Weights of a small transformer language model.
Size: 8 layers, width 256, MLP 704 SwiGLU, vocabulary 1024.
Architecture: RMSNorm before each block, rotary positions, untied embeddings.
Training: a variant of SOAP for these matrices, 224M tokens, 6843 steps.
Each number is 500 + 50 x the weight over its row's rms, rounded and kept within 0 to 999. Layers, rows and columns count from 0. Numbers have three digits each. The size before them is the row's rms in percent of the matrix's.

# q: layer 5 attention query, 256x256, rms 0.122, rows 66-95,98-132,160-164, columns 64-127
# k: layer 5 attention key, 128x256, rms 0.125, rows 34-67, columns 64-127
# v: layer 5 attention value, 128x256, rms 0.138, rows 32-63, columns 64-127
# o: layer 5 attention output (transposed), 256x256, rms 0.131, rows 64-127, columns 64-127
q66 089:449494298484405468447497494462562441529518537513480453476522539512480535483558499481511492534548480500547486495579452557438489540518528548480424549454479555557528576510437509497440475470509461
q98 115:410487449515508415525510628395526459473540571477550424481505481604477567500478577422493480453537466521527553490446512548567589471419476449403519467464456517507504521440437502537483539508584576
k34 104:527377526430456536442485547560462466497474530539463557577485414451480548486508459533459516472463575426466491430561556408507502491513441432508501567493485453388617560559502549460523564453531499
q67 076:469559503472407482617558454494496512576441564494481351504505452530497472511477421532494566549531525445424542544488390473500486507540505413536517505605486481520559504399585472503570545564485498
q99 088:475590507484355522604523420505574469614499644467488445504528529486540574545537432525507446511507507477546519520556486578589466543515500445378558480425484459522501474474490504464526515481502585
k35 085:484486526504508446462457581503471511456552448597517456433470590503495546446524457543490495346415422557585520449444411450538503523507492471568500521482482462498514562486436489531484487548461488
q68 096:627515485544597550557498435508383576550454530523444527491414486504524457512469524407473478498592525533554522593485476497500495538498540463497464502511504568489520556532481439509544531568615497
q100 115:560426601513498602476502478467549424439467494468522534513419492448499535490502486494483501604527526534451532457571544522459423491549447565469431480559518480605574450534540479439536477568560466
k36 100:529570551552459489451490543482538533536425433563486572574551511453558497460563403595402523567503537570521478578473559489503515410587493552503608455490581442473436480524478481412498554506457469
q69 107:552505502486581472479447565601441361509468443509519543503485530511407445506577542450449549551517487561566520576520571490514491495513547527516546485510494521466461447512403528417477475503575413
q101 120:464577458495549469443480532516494469549506517548511542473389500552471594488472460521561430427554508556476447417516496506503490570495485568544473538403577444471491417397430519529533499505569515
k37 098:484455489476490519545511508441536536505511506546483378487631473494578517509496441486566560521452485330555401493477509514524447525525458550511478509488485488517542549495491442537496580392425505
q70 129:515574417472464518594502434461449478499486416566460485508466552480460527434445510461501507500451443523560493527562529561475541536464565472436478452452418535460471426504494472515508508428331538
q102 116:454460455441481613597503477494492554493510466378476485479570562513467509430413439475571523462623478553511452494450469521568617496491539425566461464542485531505455490497466542500535497574437607
k38 105:470463462508571473468579472456445531499541560470478499430488468426400590464577484505515579406467463494581429614509470615465461528500508524493499568458457555407466420507455518524461435505506513
q71 119:376553535515481497369508488462468454461527485401500456614570413514577502489502509590568473507471527474444454520479505458389506513504472451516525507460536510544522486478546536511501604541597414
q103 098:548462521539463536502572458470528451546523447529508528477437517497561468496619460512450514554471531497504603522513522545483577440452614525551527444593431531518501504587537485509421491467435506
k39 096:536499506468550447460502472519474537482483520510522564545628466495354509530527515591505532540539401573501467542504557420434543535491465499458467422510490537545516488494453474595438504531476486
q72 104:422457424435615497489473477504515445571536476501549436507426448465606460533471471515562542551488552440500521476573508457499459465398496547445551560517424485468549552522451488501538424487546440
q104 092:492492535522511519536536441492489525554458534426386593420535494549480435578569505506479496571550397546522436482445523481377553452522490522503496438520513460547512638529526454431441509499588524
k40 096:432511472563523510480470469464522546431465505517502513495507493389543441499478419585431507431492469460614555490481409403435499511553486545527392565510565487458497482511533546373516442507493522
q73 124:504404537465489542462575491453412455458439558540490585576507474459517515516560467547506561489467499470485545406500554438535408492515448484524476485557444540541512442404544574434469432554573389
q105 112:561466552505555499499497518522470422453492521416419411539541445492470527464531508507392506497469548514436487586547578541398485495547438635493520455558517530456534453459508450417447536517542479
k41 087:552463516493441529453460402600386491530537480492566532518351431486493586592406536473417503582435487516527481545448564464587508490556466507443454513482567512566495458596615604488530416455548496
q74 101:548478516491537511481537503485510493463507565550567473527518500462553463461520514492437537490541462505484537430498494502432566432530608441538456419564454479455448513498510476508478549552550501
q106 096:396478501476465506496482525430514584474500484434404537505478518459419459598506509516592551593429542474533537604576397523487519535525538485544500516499433512492541578458472545427549476478503384
k42 095:535476460516481544512439430512491490449596500483523417481445528473474499505578569558459555475465450558575473468520566550634459555460454576493474470472596534563499406565551512395400515474526544
q75 103:542462463503485495518497487419467486515471569528519475507542520483454540419514524514529505572513534468456457564557555490490526503375432461504498464549526510374442484509568538390452511543433517
q107 089:453452458574466476504437476573558557441438408578514545561488467468447540520471414505503441552481511535512473480539509492482509523552537548515459518582549491494564439493544494425471442634656499
k43 090:443448522514456533531402572430478431574520487531506554549603450497504501577535586497580548582505501418466516452438491570508468551469504546556451503523465548478574547447456484455509413425476547
q76 110:437498432530495469529554430532531501567435471480538489463548487623532513511616564511478576499458553518472535547478468470438516449482522470512535506482457594443475416486497454454478486490503534
q108 099:480490495412533517615456585417519564461485573499514488456502531504519543505525511540541464475524534415476571531596462401494538589443533435474554500559503442502517424573430446557477479463561452
k44 104:469464450499521488530570508542512426571573535574499427430456472474563565479570399483543533501440522387409441406506365497599524420507541556503439570433456471448483510526435562565486500476581558
q77 102:553480468516503422459475575472562430519577410548434448471500514447526541492516405454528514468517528579618631560551486554524457526574570540462499604546477545466538461461520412476481568426387511
q109 094:461523544506449540440386570462535492479517508528405535517460470611368448546550485470540477497484505591443514545424593501474499571549478520464356422518512428511582578452500530536443506572560554
k45 083:485547474429544425536491481462484472428418497532485560474503555446488540438468554473483490501440475388381476405420500508577462455485414493521458428486514495433427493592543539571506425424461623
q78 138:562466490543463423467487534513481498537538573510504525471477551554503526570465499467560448404448506444526509486465556588540449622494426491551449445496625470494396518479563452577503537411458574
q110 105:328501442540463521587483533573460516537514439447564527555447539456483458449526522448612627504576431499532530480511546515551444473470478494491475474446467552516596498511508550398444550482472603
k46 088:530450576420463536543530500430556550457563500453483422481393543546524484528431530604441551515415586459474544450487518509549484499510473566454453537423424570452550523592503506475500558548485424
q79 111:531406488493529502533491514426382406484440443473485472566402450459506514595520525547574543486543483460548577425481591538483528451540549492514520422492512503499438492562480398535464502564457549
q111 091:503485452538534470526561516459642506481463612588474379457598486572465466530579585515538465485484544463482505515425382504459530454678517435531454469502538615497509476431631496468622541479599475
k47 088:500525449513486436545444515448614442470539488533532481500542499493498520538490499405564450516493520467495542608470483489484443532426466605529536467571443406474521434452524520552466547592452478
q80 096:600545537469595531491461503599503549465552518535484532465492570433531466508419548424423477412634488523448468490561525478539462431513443520494533534464555474461407573555450510510544489413650487
q112 111:489537529444494458459476506474506464412378437583516454498522425527449413548456419504568472493540477506578446557587430496490382501508462468586533465523526433479494576450509482523533469549483463
k48 085:467448531586493537549402428471469464603489525428491427531487463515538490582484537493456540614458476570530498561541483493541506500494502544377436506513547480512484485528452523380410498442514553
q81 086:718471536531580463419472458566521407508503516425522554465523518511553417521465537539458456548562487485565445507441578551437473542472473491473522583464529491542476556557496414514464501483549506
q113 093:465480445517534479429451515530440433459478503626578492595491439466550469517556486572469505544507516447488542555470442499505478525410541533547507454529559518496581522494563510506450490423513463
k49 088:531485489390521458514408478493438489456529479574567435505572471498495531490520470494518500525479500526448473437458519474438540443580499578554508505504537433526518436570587501507537458590519522
q82 076:564575566484418421567546475515483539485549484523594489466495544517447484468560486470506524544496554544454498494511448517453522545542528515421451436422523608593517426539512531475430451534431488
q114 095:441521584412444503543467383546519506576489451467480458417478433444413484364482549468473535371477482489480522500488466483418594569538603542439527550444491445501498529479593528414502488446510568
k50 092:565474495478460498459525560554461472539505527483471486493459479553527567506552542490595487498528569430555565499515487530540502519562435478597552495495485564475470498390463495604486538516445559
q83 120:514379515537507529481439526542497491492485505508508482547499621505521520447459607546504464534427516407507497509528567447431481477501509548515424541490586494551521572385477512430538465541486578
q115 141:502448536504526499555590538549506656472507475454418466485518515539538434419553638568555468522556589510514527527527579533403513531519541518508504481510546473468533524506425591537439480509505477
k51 109:542429524470477461563536545584413463480495422416527491564462489551438585601618511496507494467521459482524569462474477474437488505532481487443502543429489504419456556537459537487441528493470471
q84 088:487526439523596465537489536530529484513432495474512482438519584522578486499524479502469491522577499471493463516526516536444532429529531504504450594562553544476513543484508511504415554552485450
q116 094:373484459544516493509538434456502473473588453551560504537541429507473507485555518491455507467402507467555447500419450440501564487448506462554599466412519528427463440442475457473491489529450522
k52 099:487526489469502424509428503431481555483462471516526495451493564499536504549534538542584436454511408508457531460488517506483521478461525554517416467511556481491560468560509512502510505519448365
q85 087:448494503477555552543478467526488447508541470554354533493621498482388422496537571490425461523507480460435456468435601533489469494540515488433438477481445434558530416566587476481532570381500578
q117 091:506494527507527604509533528626539445423549569517360455449450446438544485395496468467491516493485468504492402496431496469547606515423536488517511588595482574461545516539504504503569503506499478
k53 092:435466535490493483510378512457462571614464490497478473530613518588514451529451544457458509525484511560464539540516504521520392568494437556562580499507542564515527527492456460432587510587533454
q86 098:486478583621474550439442503505447476478479553500539541616624509547598490546549447493534434431571460590516544537455484374451479507563510555498589451563521474447478560464539390545469509511491476
q118 091:407428493483615557492494550428519503473508493577554552551430434397467569574526455458453455489509445578522529498445569589532458521548518557471408493558528586495558473459499433548486445452552535
k54 090:471475556452470520458482520522416529484462450546494516431449472519520473452507485493499551583510515474497426537441499472517508503303458608455432505472512436460478486577500548448516491446550472
q87 102:571450571543571470376515462475614607491478485424503519478497438502509481548543471512459535536485572504512481490529519528466542539488462465598453514489525501598431569527437503467478494495574556
q119 094:600445505533428499473512442511473515417514488469527484645481539424541432478497513523616473512512539426444541527520551544557487518469521551570487458441470477557527615538466423524430544531515593
k55 087:494370419464516504509418443508508517493418499530535497447490468553522476498523531460444512512500533516495480509525515502463461484479534489448480558603550490534564453518612562372498479532473511
q88 106:593517507470425467477423355496518498580525504483493444548495507444412478534482467485489540442513569600492438504536477477574448432480520474573504477447504482505414447426482458531476484514449528
q120 113:513528437564558533493540614487591543559474420426421570484524556555517474524439475456540499474478534522567488416574338459553560452531611474545461512479477465434489562476508544435405524499567525
k56 095:448538631513464467465553521500477549418516413435481416517499457508511523434502470506519499510518365550436527535527614468494474438405529551467508459439494518547468461562536550514542504548490540
q89 098:450433543600550465544418571507627556562462471415474505520442488486521535491407548487493437487455440551445465489425575410513463555571459516485508534508499496596539534581543560446470528511598571
q121 113:485481558535477532402425420481415514532388566488510500540566437566450551568481508532487434491535533487512542553479503429497521443526505551459432418532530538528505515544586458512453537516540472
k57 102:552478405460527544557427443474479461522509492486464509570480376442502420474527471629461507497491464413517526437521512457362524498435483436548506441538595575566476615543579497513411519473539531
q90 114:575509489440539475479458418535546517532515572493440477483484549503454569430475585494478502510492446548568540529561495536583553414450457455492480479403507563424398431586400534495509471442533493
q122 099:505574430544540488494448534483520531442540422593504520515528543500511507541343483483468493474493510489588529496468426500470508570507603537530426468475395481429497554470510476552562558537408468
k58 099:452618535417460575527570419468435551520455433555445476458433521544559474500478508454549443505474477514539437507495574518554523467503504502483552568497441441499537443494525512457530409432517620
q91 114:528552541583535489478494498558395481470507444455543532427475528475477503441500593499454547474493483493445570488532491475463399483406480524447538527501530555507479598466465465472471477456426563
q123 099:513503438580484490452554448563603516430483445455577484525469536502465414536517392518562584554476448537535532448419513434480547616505629474471453554462438574433579585499545524550584595619506519
k59 086:497514474527535433571389454572541540521591585543479443595462582457521431521422559441576481485522608517494461609494474479568537527454565436606596488592516423519498534506491451437385535438512529
q92 113:443468603511489522507432465385510431540483538519506495449468447506483437476633601568614559497449554580534445604495450538513435545526478416466389490508489492548414417530482438494485567519486478
q124 098:477478525441349486517527532674471516425447490524448529476374564510453521531545484443490486480550373498515492458536548532472458484451483537508528511456484488497580546507494525424592522407415461
k60 086:586510435361610492513514469497513500500558404474553496577504465522517516486431495474486485458511490479447485539554563441511553501559479486579538510540464491414476525484549483484536385433603514
q93 118:555518524487485473517507506497522434501616509541472469424579511538451477471407534485587566611559568540494470509498440562489518528524505580515501465511440516476527449496435557491501551473439463
q125 099:475575492482517478527555484569564483463510525443574546517465531523535450492467462517543572492594580519577478534416561482446487413499511462447480530427515478458551439555473446506509455416490443
k61 086:513550508503528529558361511487413500484513507451469518442546425503498546528453464546598512552417446529522585440516539511522546488485452463544551437580439461484538625536571457482546459501569446
q94 109:539459445547524547464508509441477501528468574511532449479527438498459484516564496536528546531492589531508476509495547607418542598537452595560545510518500460546489503424568567542456487510437493
q126 092:474517501474498492449605501500379543529502493510550525490507527489455519485479539433552395444508443494511574468547408547516473553611512465495602530503517574478522500427543537441548585622429521
k62 084:429577552486494486479416444453514421533487554437452479523465571416456470468491420478529549485450463467616542515462535526459480430404459432462423592493459489529520533529441527507468515516550438
q95 116:385565554515507506521536554487472524525605493518526424554467483443571481560465462521529439571453516459512524430485513513524502519498621498456477467567448518523419594479454458378413560533601552
q127 100:512486498444480527547547483541507412491443473489549469472524541464554597499596604486447512533522408434413428649514441487466430474491489555474535523481515560620544418459598484532462485460500487
k63 083:499374446469492502530551406468476541569532478428527425562559519550481494334435496567475472474475579409482528514528409499538504431529574522489511461508543389504415498522478501461476430580538574
v32 108:465493462440563466521449531568565537500547506533484470499595582529513545534445475472512528413450553599497460495507596464478516493493486456503502592469559301467489516529539596500467575517508431
o64 096:513567496515544457541516461458518541440470502572503473546490521513483528534515495360490539512467553565506427534627445457502423550469519527500567485458447403494503525421481643460447393505425568
o96 112:482517444523443462493512529518482506469475539455500469518468427446472418529468486466401432531489583546469519507479473537496524488468494464544475499531457510430518498508407450542471508502548463
v33 095:503474468500524470532587402509557597420558529452402525447477534478525483480398462376595492480491542543549539535452418604477588453393505411562552543444449535507521469529609451468480532471538531
o65 095:522444526510459418478460550495467510468619503519498462534441451533476553455500581477525511431540466556474528583461473523571497660554559499501468488505378467515541439438516372492502521567511520
o97 099:545488446546485483545539524599564460447549470465587480480567547518485509550443443490438524494473610518559474430519566445487502457484450511468439503493524585481530548607572444480594504411468486
v34 097:560438497477519485553539411399497508531524484586535537476506454556533520492535514476500513353438475499482548534566496607510510451557508474439465519501478495463519509498659491474507457576550580
o66 102:433491591501530568427497505414411495564549514564404532489493477483530494500511471506452521485561421486464512434537513592493532531362487584576576469477502596430470549586463532485446597470568452
o98 098:635498500488461517515558378591508551460477483462598472513521521402469559497595511450504560495586441513626479600490483538424541503650616586569521492467498522504487471455554423540440517533545559
v35 106:518471536602510490506568542554587518567506458470440427435464567571538499539520530484422477495444584542500467508544427500387440554442595554519448501504459490474543574444473491461511565429483451
o67 101:548540557548512575486490452540452513469484489504542427499446414519455502415402438515544475478433490431453576480401467534472491444555551457534416587511501508454483477393587465540498536536621579
o99 109:511477504525446389616385453502464483499435445575459387458461460489488538511601493476445497452549498527531500570531475531436520473460483535475482421530574466524436527502437443410526508470464511
v36 115:504470366516523507425498488453547484490511547514475464490470514519482453529400601474490456542507469523540561466464442524526489490524493516531496546542510558500541401520427514531473415552515551
o68 108:574493592472510563500455461577470513547483500434516526483513466540514519425502581565502500604509497454428503534543517473504509620531500530456621556529448637551489487454601464547504496508477494
o100 112:442482479434452567508545535421504467517439536513454593528460521436484508490467499368483462516535556585594515495534454420430468470459405449475450442437498405510505548553610571532510571507538522
v37 099:506458514497544437549454459530593475412485405630417541552452546555469550482576470516461478562479517550555585493476489486552547488491533547535470478545538463544502472518456496493453495534449492
o69 097:513487463574537490526435560497496574497553522500477486521500512563556424467653545516478489402466492442531540543469519454500409483549527484578504455496434422476547522617497497437421539409454551
o101 103:567571545508508588493493433533547518510438465501464534432414516539435477549445479455529466536535526544627550406487541491458570473545471476407411541429510488522504517400517513501419510574474527
v38 099:576482555478397470470502580515531559472527430509543512394476462461468556440442568533599612534502452506510505533463510510555435537443459509577462467561421442529565502575515490388510465453543520
o70 104:475554507564468483458644508509502558395448526534512588519559534504416541509475497486431442499511533552398539493461509492498485463524586594568510535535471430473530484528526555463485513517524511
o102 105:495469465430579537516521534569407479532571478485467509525617415449573487530506512484527539506462412535493469442575541475488450476487448468509526471506518538512468533403465550551545462521496535
v39 101:445549477454477463508505516515528418477450478557456539477516459502558398518431361495514594447463528486416495460574566329565540500462476485505579591518489515443565506622467551528696526524522496
o71 099:552477396502579400482527540475519498593485494549422566457487496509585547527502465539459572521400471457572527541477526493417436559453497522501508469443491494419487555482460535478478446544516524
o103 106:493475469540449514494563486471426515527536483458510602490516501588466548460488401497424507468525581528486572495581520392505586510474521509596496557564504496514455426624475445438505536563486475
v40 105:423550486460470517508504502421539413437485501562546504517433485631491438476419446496475482470503374486466522542447470541468521543529483505487482570443533449441574601443548523496483472496579534
o72 105:536514449497523512484453451571480486484589544552395474441498540421509406553509548636447540477430438487447506540494484511498546477548539453427405452498508460487443497435539512435550527449476519
o104 105:532413506584479547419487547407528566523490500509463587503458466554419551504510408431416570488494505552511491509526537452573421530583463526613545600453506451492492579481486486520534505562535483
v41 105:510549442464587503468498526452531518551540510473630637538513469515456549565522462516459540504596543485463517520519496569448488436511429438477549509522552445424537444522474589450464440423506485
o73 105:484510507570624513529498608510497381511500520496465520428520539518515509439396518550542456397460541510461581568468476550623477480540414464520490507556526566479521541463450558535485536546430509
o105 103:569459452451481530494433481487584498489565488514556558512582395536470504527593527507505507531508499513442509506459513486468538505529477452580538398459483455465571472408463500435464507480456513
v42 099:541495408522449492448516483494508605494533432530504434452518498501550490478477473429449563485454525443604489448534459491536448501534551556462484540550471450525422498511501586525606538570570431
o74 099:493521552445453473522469426593451498525439519537562530603435529457493388455547583430538432501503527524449551530509561543497495495437610608479572565527543499522488525511618512503465513510499544
o106 103:491529444561561518543526626531436524449469448559485536517501507557462575573520515575482574591482533459531427506527423491524568571487479525553518479578431462443409531479473505585609546442472447
v43 099:538563468518458537482484449440562495548517477381469501480419466506510439601437443403551461541572411500510422485542518604570498448478536492484548565484555503389472431529475553526394478482529533
o75 096:475451446536465512448533501552508415591535534517513504521551538542495601531471607419488434576486532474492584459476515527538483476523452481503506576491504443530572503460493543413510522487520508
o107 100:557479447488519532518489568476499441503470438512486488415424546422454528510596524546476539553506560518495492490456527525483503519530492520556483500494582430477434487486439459538454448514431494
v44 108:502560512497558435515490493443437457456463519479459476586467534536489430582472486479512437491599409491433549512501533581541505580517512608403467469543466547432480526635568512447552542405463544
o76 098:440537463535550558461535575491440459546576468514451463381455490531502558478403464448515489522531547583481639520582554529519490563488526461481494509535413549522457526537415501602536484473401491
o108 106:523401501511516535606471498406440491553480503435394511435489526425487483584524515449513504449450485484487498481550496496561494452469490510457488425435488451565434532507592476488474607485558514
v45 102:560536540494433514553554513467504569540524411535511462453485507446503519505473434513469552514503472479462462482599429487521533507515386547501519581507512521499469486503565475485481538465502453
o77 093:480490457520465415449574560511471443528498506450457432457479533478412403382400548452591418474505482525531479458487526539569521522449478558426456497520511489431514515455533565578514460505504551
o109 104:582492543527487575547504510489558507436470465535492516445537457601543496639552478508537480587503508450481540561491505474505515540567419440524489574501499551463564517430516524439450521527543444
v46 106:538461476467581453506485663590372503493511507587525469425530472481524512451633537549499574499496531489495508440473515413456550538548496475528575449384543512515501532459647520512600448482485465
o78 098:439495648517485440525479550493445540475477465453458487630479439517476418429499488569578503459514446519424510524531509474509506427413583497521510473523510414476526651531443488472451630491465517
o110 105:561506470523454456464570526426489451523484382499500460500498490507523542506444453511610547516522553543507485562556489489503467460583559477574436546488534500513492598455544517575562486542545491
v47 109:528520433464487499499565494520441493403564489532501427533498483492506479518466463557552483523503480553514420535391573501497409495570608464453434482542517521431463437455480535447544558487501502
o79 092:409474502498564426480468617453551488511463595476462618526534392512462475522408575595474439500628547470524431464541496464498423495499478490491462525437504465425485471604584419471432513485559536
o111 104:491462531442480388577558456527392505495451520518445460513428453444493541505484464532470502536524426532467500454451513522450453516429516449459406385466484480479517514452393554549498449479509472
v48 106:486535541472491521508383437477515508517450422611565575508495429523505475520612417460511531555482480450601462576536519487462461503505485436401475533492447514572457453474507462538612496525488443
o80 103:512556458514522523572508517585536415443575512518538468587459467533609461507440528564505511396536496530477558515470553533490526505463446500485519512500474465445538552577497500462530408522403531
o112 103:418539559543448598448525454506487444533484525589608532425520490559493542560569458559499527542590532548505440557474383523565582546602472489489527478538527480577523404491496538466660543509536414
v49 104:560507496486465547504534531518541480452458452484461601502445424466550472434498467537475415595430591518422449514498464520369417454411537558514508540471572493452529513480517599459417461511509461
o81 100:456479551500485517537530473534449456500488500503562563461531539470497435467415466629540521410475413527533589466555589538414450500628520427479527455533422520528503398547472486496464498548492498
o113 110:475527473488503426512508574407513479485513523543474548521467501509512598502602450576424457517492539513518384572527565468571447412482414544574489429509577493422503488502466469485475491489476473
v50 106:535473463403427528503452618538488526486463588546469529483503521536550533526436540561481436566620509471435515461509533511611417383454428535511447438435482495460549535506548470464487517542550559
o82 100:530495517544554485449513555378552529605494477406485563538517508508483411531549428501508493491604468623429509384441587432465540522458456405542511477516519422596637549458587491571492491552568402
o114 109:417483503482447537442438481540450506446515550460560485451522498491451582521476587572559454467503586532542494475548563598608451520466478516500490431483542472457566503573421452616506510562407496
v51 105:508460571473517498556500537472530542538472494470574443456522394542509490577524479488479584486497433458452556426499551488564452444538517471481511541553547477486486570532491430515513468466388539
o83 105:550500497516468427588507488479467406440431467470549490554524510514536546474400468499445510423503532495450445494539526492475466450463447498587531515450446507557450508486547543623410515486412496
o115 106:556397489446484556532515547533511527458462426506502586515401472525500492489511456508506503501391469595513570435488492544487471500569483501479489488642429537486498561518565549395502544512441514
v52 100:390524502543497504480534482443506499451607478533526616505421463512410422497540514475511585500418505509513464536406517520481507567555480587428533543517598401480512540552525523550510439442601472
o84 097:500544567418564561441504529474472498482596474486410553499484526508549431531498461516518448451507592440490532453535414411533410492564551456552474567450416510473511480446452475576575505500486536
o116 106:527439388564502513561486557463511545497438494523541524542583519450524587485511524552447522563567504564626529467514518568569474482486472538524511473564594513473502510421546516478561541413513530
v53 115:537514536557522520425449467444462413402509534462587481561520579480431557537482553586458551539479472532546468522490420555555466498460453430497573489476458482486519535451489494536511448485434524
o85 092:460496520479549475448464424543524541493521504575538563487534516546532581517508511543487363484538546435437588523491503529460556381444495454543389465540534586555533491485407460494476588476496463
o117 111:546453428488538541561489552476571544503528545574620509488547434456499507545501611514489523499563551531555506517544480423454459400553429521532462477508579559444486500468587556518493452551649473
v54 100:527445499548451500514494568517466553479469532492488548512433410567555572553552594479502497439480479458480520423526517454551448440458536510486551483557562505564397421537445588543571521462411512
o86 089:453319430418447493426479493437512454402586515509512481500488373526487475574526484542524552550342528446533505490506584497517535530482545570427603440475550447532472493509424527557522508476481420
o118 106:473444495447596567440585515484566453506441487549432614485555497536513471480410506513509542544493489516527561492518446507484520427594509471531479552566457472552461545504558487470536481446440572
v55 112:473459539483545539529512400531424516431447560409449428520506433492477445527500498425411621517555510487551433478494520542490536527532439497450529545507594546554434477567459526434425502408548507
o87 091:456526536528547449455499480559533488481467469471529502500537542494446577498459442517546516570535547489464536618559411455469411489449508394423499541472493443561536507477501535494519506443461435
o119 112:446467501555467487496538474549559486543453591573496512515514417430628637445504462603490486494501505513489545447512570515518559510486422477423504510443528498492500424438575408497444510507563532
v56 098:542476531477500465547493497470499607459455478512463467408443513505514430478560416481460470503461453433519474449473468506466497535538515483515426462516491473480458492519556513580434468549488482
o88 090:453558560488488472439588648549404509517430509471557509537388615551588570526549557452425493457523504564429540512484527486518548435506451534483544399552437551512522502533514434464408477382493477
o120 113:504498391467609428501505485502599479486474543576497368528530397497494483557467457376459577454435443518593539500430495498499516581494514454370544524510501515445476498482600531479513514529507478
v57 096:406493507545503566592426521500486458565485525527543469450473540508520489525474494454558474526523468542535521402569399447490527472611537563509488464561547542559444513526521538549556615585492468
o89 090:464475513527507505550486480379614509475522503524474539462552472525471574454520481469476518457550443518539465506505457421483486497480450529497441579498444468487438438519523546499478492482511444
o121 102:552522546436566439465476444489484454449424428503531543655479518425552547533438493488548443491405475540518457507516500409451489498531531487564572523512570465548440549446600478430595461528463445
v58 107:374521473498559542496479451591464458522510487592604441515551541425514536477487493536462598520390560501442470590454539433464568539502506458560519619422560488505486449525504523485437586575509468
o90 097:446501495527571513583554497526526524509490545442542458425516468532584468485592426462464563537459535539519496556573486497531520482433479477473410479467526528496493504537412388534499535608470478
o122 096:407479415479534499518485473406468420502583468522454389536595512462525503597407483474539497493433424516494419503482539433542449534531467530490486529517554543426494535421503463532518491448518495
v59 106:466449518492503518505451496570470489574533565493463537413564476558419643547562474609485481490481526484555547570491438491614508531579443537481378517527428442555513525461482505386455505520478545
o91 097:436566490410494513513603513475511512530515472509549458630378488464485453444494528557518485550571475571506407394539530497480536509462631560515551516511553542390543614406513502510444436557535507
o123 111:492520532488545515563447506495559486476424435534534572465514467436462560518564428553477546524381468445520530577482495459526401461472459508441465464470506436489476423490514437454450555487409483
v60 110:529424514560429406537482521533528545427560508606538520515497463530546465442465481382426495512503411475574544533683402533446566556551488465518490457508492468484436476537464503595486506538603516
o92 090:466525529490481531482516513554465514530603529591542470476552515461463536491575525405634430498530472588512423558498525490504525484492510534450549504535543447448575619489553498504555473584560567
o124 109:565482498470535550505436532443561494451412477590485442459445435465447573473475446357505526531528469490542593493585510511489511500533510521515518545513530537494486484519481499542483504581603419
v61 105:496413496375536459498508517432474524503473565437398492491476554506500510584590526503431470508527493536509551502444472535584474419531563469592487421530539417511462454465471461418500532587455489
o93 092:532473635504555442510457493552524500542529567394551492435433536500380526445525519594446506657441478466396545441484551537544589603461524408427487527519463467413546461608469535526503469551360514
o125 101:477563385440595503539520489526551482470468534435481565542468517448487483576463594492417488440560458524489502490538560530561494442505602507494545483510457430498498458523566360552555512471492476
v62 117:594448511509472455398472541499466498565534535536482533454498580444502555567505415413429472449510366523477517576460561574558540510533484454412466487518443513489435517542609512469518450509441503
o94 099:469488456373466443439495556572529513514497509513563518556440469545505543460463470456453548496528575509542448538557401448603508507450567442552543533487537490422493561482393528527477539447534379
o126 108:579503475491559511468511490508511497558505501466461520475422530467537597524491422338448516521545387594465535542525496437508499465476506491607608523435558525577461489539636477470482495551356467
v63 108:540490546458553524458516477342466491506553491411514528477533605500456516487484536585457659424429507525463444487545542410506550599558419554483451536436470551484441463473442388504446474493530479
o95 089:527559485520431448374576551483463534509528579448445520505455487427433500484553515432438465551422539466536532409488398454451524602512540463530448449546408495524461461512506491489516434535457494
o127 104:601509464473389412529514547558557486552516518514561496504574540499497504448407526596489553568427505475516519595511541500541467509528460468544530523395550476520498495491504429543426473477562591
q128 118:420436423580442550524496491546496549454522469513575506593489533510505423391483523461521542512459519499510481425448520526431480580416450528501501510519533477485486441442541484428573370450473431
q160 117:581466512484613540569471435509487422531520434563507423548527523406507544454525462489480630428528477440456515473469468531542524447524475445493534531582510520478380498467485520465543515472564532
k64 103:465506448555541494575441431605578519457425506462514520407398478524378575452460446477558492414560523514430500541500582494487467511451480529525475521511428434481562406510498592516484406538412479
q129 113:430569495510413494461498546517562579419514441436538553504448485588470603537518525492448407460484510503429561528494548556573499507552455552497463495509491505468456532535494494523506501388501490
q161 098:542476525471478485485474461558490465583448567549551521473511488566472485600528499522497507489618458424431579442484485504537536489433553392480454520530522528515520490462554505447370501506493532
k65 094:533541480477440592526478510532453479470453508554438470540496509515514508476513537539549506437545497467559468543524467492472561515437470522452543480509438532445448410447616378513582424543514542
q130 092:485511501491399521545578537456473515546546576500478454485556427510452442504573528506509426538475578532510525489537459488487578461508397475476494539530403506471514447538446508500342454473510502
q162 087:499485493439377519511449534526507426524496523574614417511452470478520384480473380533534573493588462473480468554544537512481527557522535467428610496402494498529560375449436486462502565429544526
k66 111:550417518562584548500436521453429619501509460578503513514467492464496473559391545542549452589560562489502557502544561551497534587464476444441458620409507543348535517516523499512533456468511559
q131 089:590442593489528551567420479449471426417452491483531446403433574466481429485521521572447480519544515455504515491540496488468482420436475548497535504498489375439593539550588416517530559537505490
q163 087:517509500467503548499580551471439503402511546612523526590542508406455469505550451444541490573606464510429438536553456497387599504485546462561471572534531440476523524545492429440469539425546457
k67 091:463507574484485547480514589496389388458496547518433449597535442475567484518507501517531557491500486501493473544455456586492415593549456463492529510369582615515496521455481507440549534535569467
q132 100:534462521518453502625463418651470478576461570433522435554529443424470471521522498527551544442483523428523469481455505479497484564506529517491543511558393641469559521504390454509495445532454596
q164 090:475553560538541562503468560562558504444555544536528418488545468542478482498490466457524474611496514495528542457518540518455505500524475484459485487554446449476508443462513568406441360432421472